{
  "d_model": 160,
  "norm_place": "pre",
  "optimizer": "soap_variant"
}
Each number is 128 + 32 x the weight over its row's rms, rounded and kept within 0 to 255. Layers, rows and columns count from 0. Numbers have three digits each. The size before them is the row's rms in percent of the matrix's.

# up: layer 4 MLP up, 640x160, rms 0.283, rows 251-259, columns 0-159
# down: layer 4 MLP down (transposed), 640x160, rms 0.278, rows 251-258, columns 0-159
up251 102:140145142099209142170141179131096158084132124212138131158147105105115141120101093167148123070147092171149081129068122142066118072103125158136106164101172105171138177090122085174050132110119164169108120099136184116087107089118105090079161055115135105182191135181149114155146160105165124091103120138163154147098149117196110113177109155081161117129121107112135116113120123110138152142095178133174084137128137174079147120118149057107095171130116182159063123096139139138106148127119148
down251 110:090142090126142129131124124143075133126119148099158114066116120146112097091080122088017134169148150165166135120110133132095106104102168134125162149115069152140068134093136139158180135126152132070105128094148206131131092142126109160180093207185124103089080081139103160144126094139141115153078086129173157038138138150134139112176101115194080146124151134121079092068130116096143164157154129054127118147105141113112101110127155142130127164132102142116164114110119103136160138193048181
up252 093:138157137116126170059175132105130146155130114185114115120137121140158109124075165174151140166095138082173123100115079172083128149156130158141155114124086129153069075088112136079176129128148175156141092126168091143114162157065111150072091086147151208105143125136106054141082157118137156123115137069157094156124115083107111121130137202142162169119139074073141099184146103149133147140095133099169124130057129183160182093110106159181140142137153061092149095156114156077086162148127122
down252 096:160190100101134092113184145154143126152145127155101144099116105107102127122089149145212094110142158150127094139098137102103093184148109142143136085129090116150112194097145106052189086140124105154165147152099171151076133064097131187134171168134196106130152138163108152113112086125126132105131160174063145077165092131134139217104055113162118110097107117154093158123101208115092091143110121142127159097096148081096179077085106107110150124127143062115084111101141120095176130121120117
up253 118:156169119149146111092085129071148084124153123126149118137175140101130127113159108126100099085177121101149112132153074121129085050104134122145161104134131138112121152148116189085143143094075112113163047148108096046107103150177125156115119155156102154141156127144115183154153107062122118124124134109176162085109064166081058119117099130133135185083113168085116148166157126157139104103166115123136091136100059161147081194152121177099131173191100165199132130161135177133079135186125145
down253 118:147075089158105127131181144113107088139103127092141117074194140129159131137192162142013111160141121182151095146137160098112149106152136180097138101149097092176143109083108135151108128155187148156084123122142171152103189153144116107132112123179129116097131116156114134187122193103122128146214126182140078092130147105202134083089063148119149171125144158179102118102157101099151153125126133089118075130133184095181137100133118195078117140139168106096104118091176136122150117133097113
up254 100:099090136054118072134097156143129113107132124135108068169125094158124077127150184131154065037180146162108127134066141104115115094098121160162127155128124114192117085068179107152127127097128112159102129172103158166098121093122097103129100140112162139119153124115165159092122176119175088135123121095111152110073122093099119171148115110110137156147142145109163079113100162128179137086152126123148094174162185095118057131152152156152092094184197102121121117026072131159161149131109179
down254 095:169122077120092141061089068111085080154120141165129091102098158149104104092137124179107109188093102152183165096166139112125146135100148152115143112158129151110110178090151165145141124098108125143104189082110154103113138157132179175130079137085118161135101128152065120122161121046079123133128105131134076097134125144153140160104110126176150086178133121143055152090138100154151103175120132129085142206072097153106126086117150100109103123158179134135171194128175122095128079049142190
up255 109:155117076172152058100159155139123102107086080138099142134134138160088128121071122176136120131137174113086198161127131160168139101115136096122051177067134103146120113069112156132127087124139131158090117120128117091102154096133181110167157158088157133074151129114120107135169135117182091141174120173165187146120131150134106104095111126072076127152130150106164096116181140210158140103165112127133061063179118126099136108098185120178150181166101071108163152137170132113064107130177152
down255 102:157123133147117156125161128074084134167110135188114119122152167136135077072163139097107088152179154119131161142103120111115112103144135164072145184139062119106181153109147117120106158122114127138076125108148093128152110104100084177142141108171124149079128079074147116152084097143141111197122135138177123151159144122162167069125055111149186097109169110194124066130090145128136136035115194082082163054098165183144162104091157135099153092107061100129119099086117130148135114116114145
up256 090:171122125129134116129114144080153152062168133101132143125142125105085142106064109121146119114153185092100063098193156105081142173093112110132148077123140065171127041136135175028100130097140093107126138122078147101068073140154164157122109149133146136135151110124149109136127201104071142137109168107132128121153166172155090175088157181153100090115128166143131135093161126145161140147119164076102101117103090134114133093132162128130115151122139177116095151153141144130082132151200237
down256 100:101159140147185097143149188108130135151187116174148127144157106130133166127129095126126121187159117162104135137116140145098132070164122129147078127103144139105207104115142083141080109185119109160153071130130146174177156121113115109120131138104084173133064110129120176138186111176127101125172133100158101160137169080118102124109137087179119096103090147117146134090097152147119093141106123064135164140076119083082159070200118060162112095104118170154106071162055167077148083119196165
up257 103:101086162124083136089131155142083126103120081128112127128118153183123081060117150128141151166167143141114083137080156120162151102090167124169085139117146142145121099097103144144099138137158162134106107097132093095116163064134121162097111058143105169102151182140090139127107116146147178073190128098163162118131114194186186137157144195106147101061034131124137120100126219132150127100133191061112101112165139154100166113108140178128138170116133115144143092170160165140189167124137157
down257 114:113094086133157105119141117171162137115175115140108121245097141120137096115119115092122113119128139124121163139131160168092169144155131109104077166139085117149206150178155079145076150108136131151099148087160106152118130143169140143140131174142129162081196069154128093145130114097196132152153193124191115123169164164075157115152201184132171091113123132124147107040104134129159120044140120091204148103073118090146137113096111162149091106141124157174099112141104113147115133094150120
up258 099:114140182146113137133104104132154091096141149159118131184103075075117192133117120139159154166114161060086117107194111110167179084125136095128088150096127119099144145055155175103087182116168107134147131160130100121100169068124197205116132074119138100141121141100072136141182152152140131144148137177157135157104145176089128143094139147120141146151118111098060110128154145123117170121095194162084128165148106079145093163121180150155179138116104106107148185184141149111083124106039113
down258 101:178155120122108107106131107128113180148153180134140102089159105141224132174131083142069103124125121172151110116101063154128165132167137125168144115101056165151103195166158074122080098116127098152131089116119145166051102159118127131115152112057103091116128069119151110143052122151177180113174117082137116130120159091164113128117073078115141181152104099180147131145129128106126114123138129104142134166167110125115215153153077174110118126113111145156069143071157082101109126174155158
up259 094:092149140103178155133218118063175075104089124102160119083121120089179085121174146174099155107100174115100086133125144111102149190128095145153154136167125078174107111085092107078127056105097123159129212077142045161097186129143102158159106146136131146159091139101140087160088110109168096089102135078130143115112118182131134144126122126140174115148132084107136131183080186153116090184179134142120080135083172151164134142110108158116147106084109106129101111121107156108082149107131141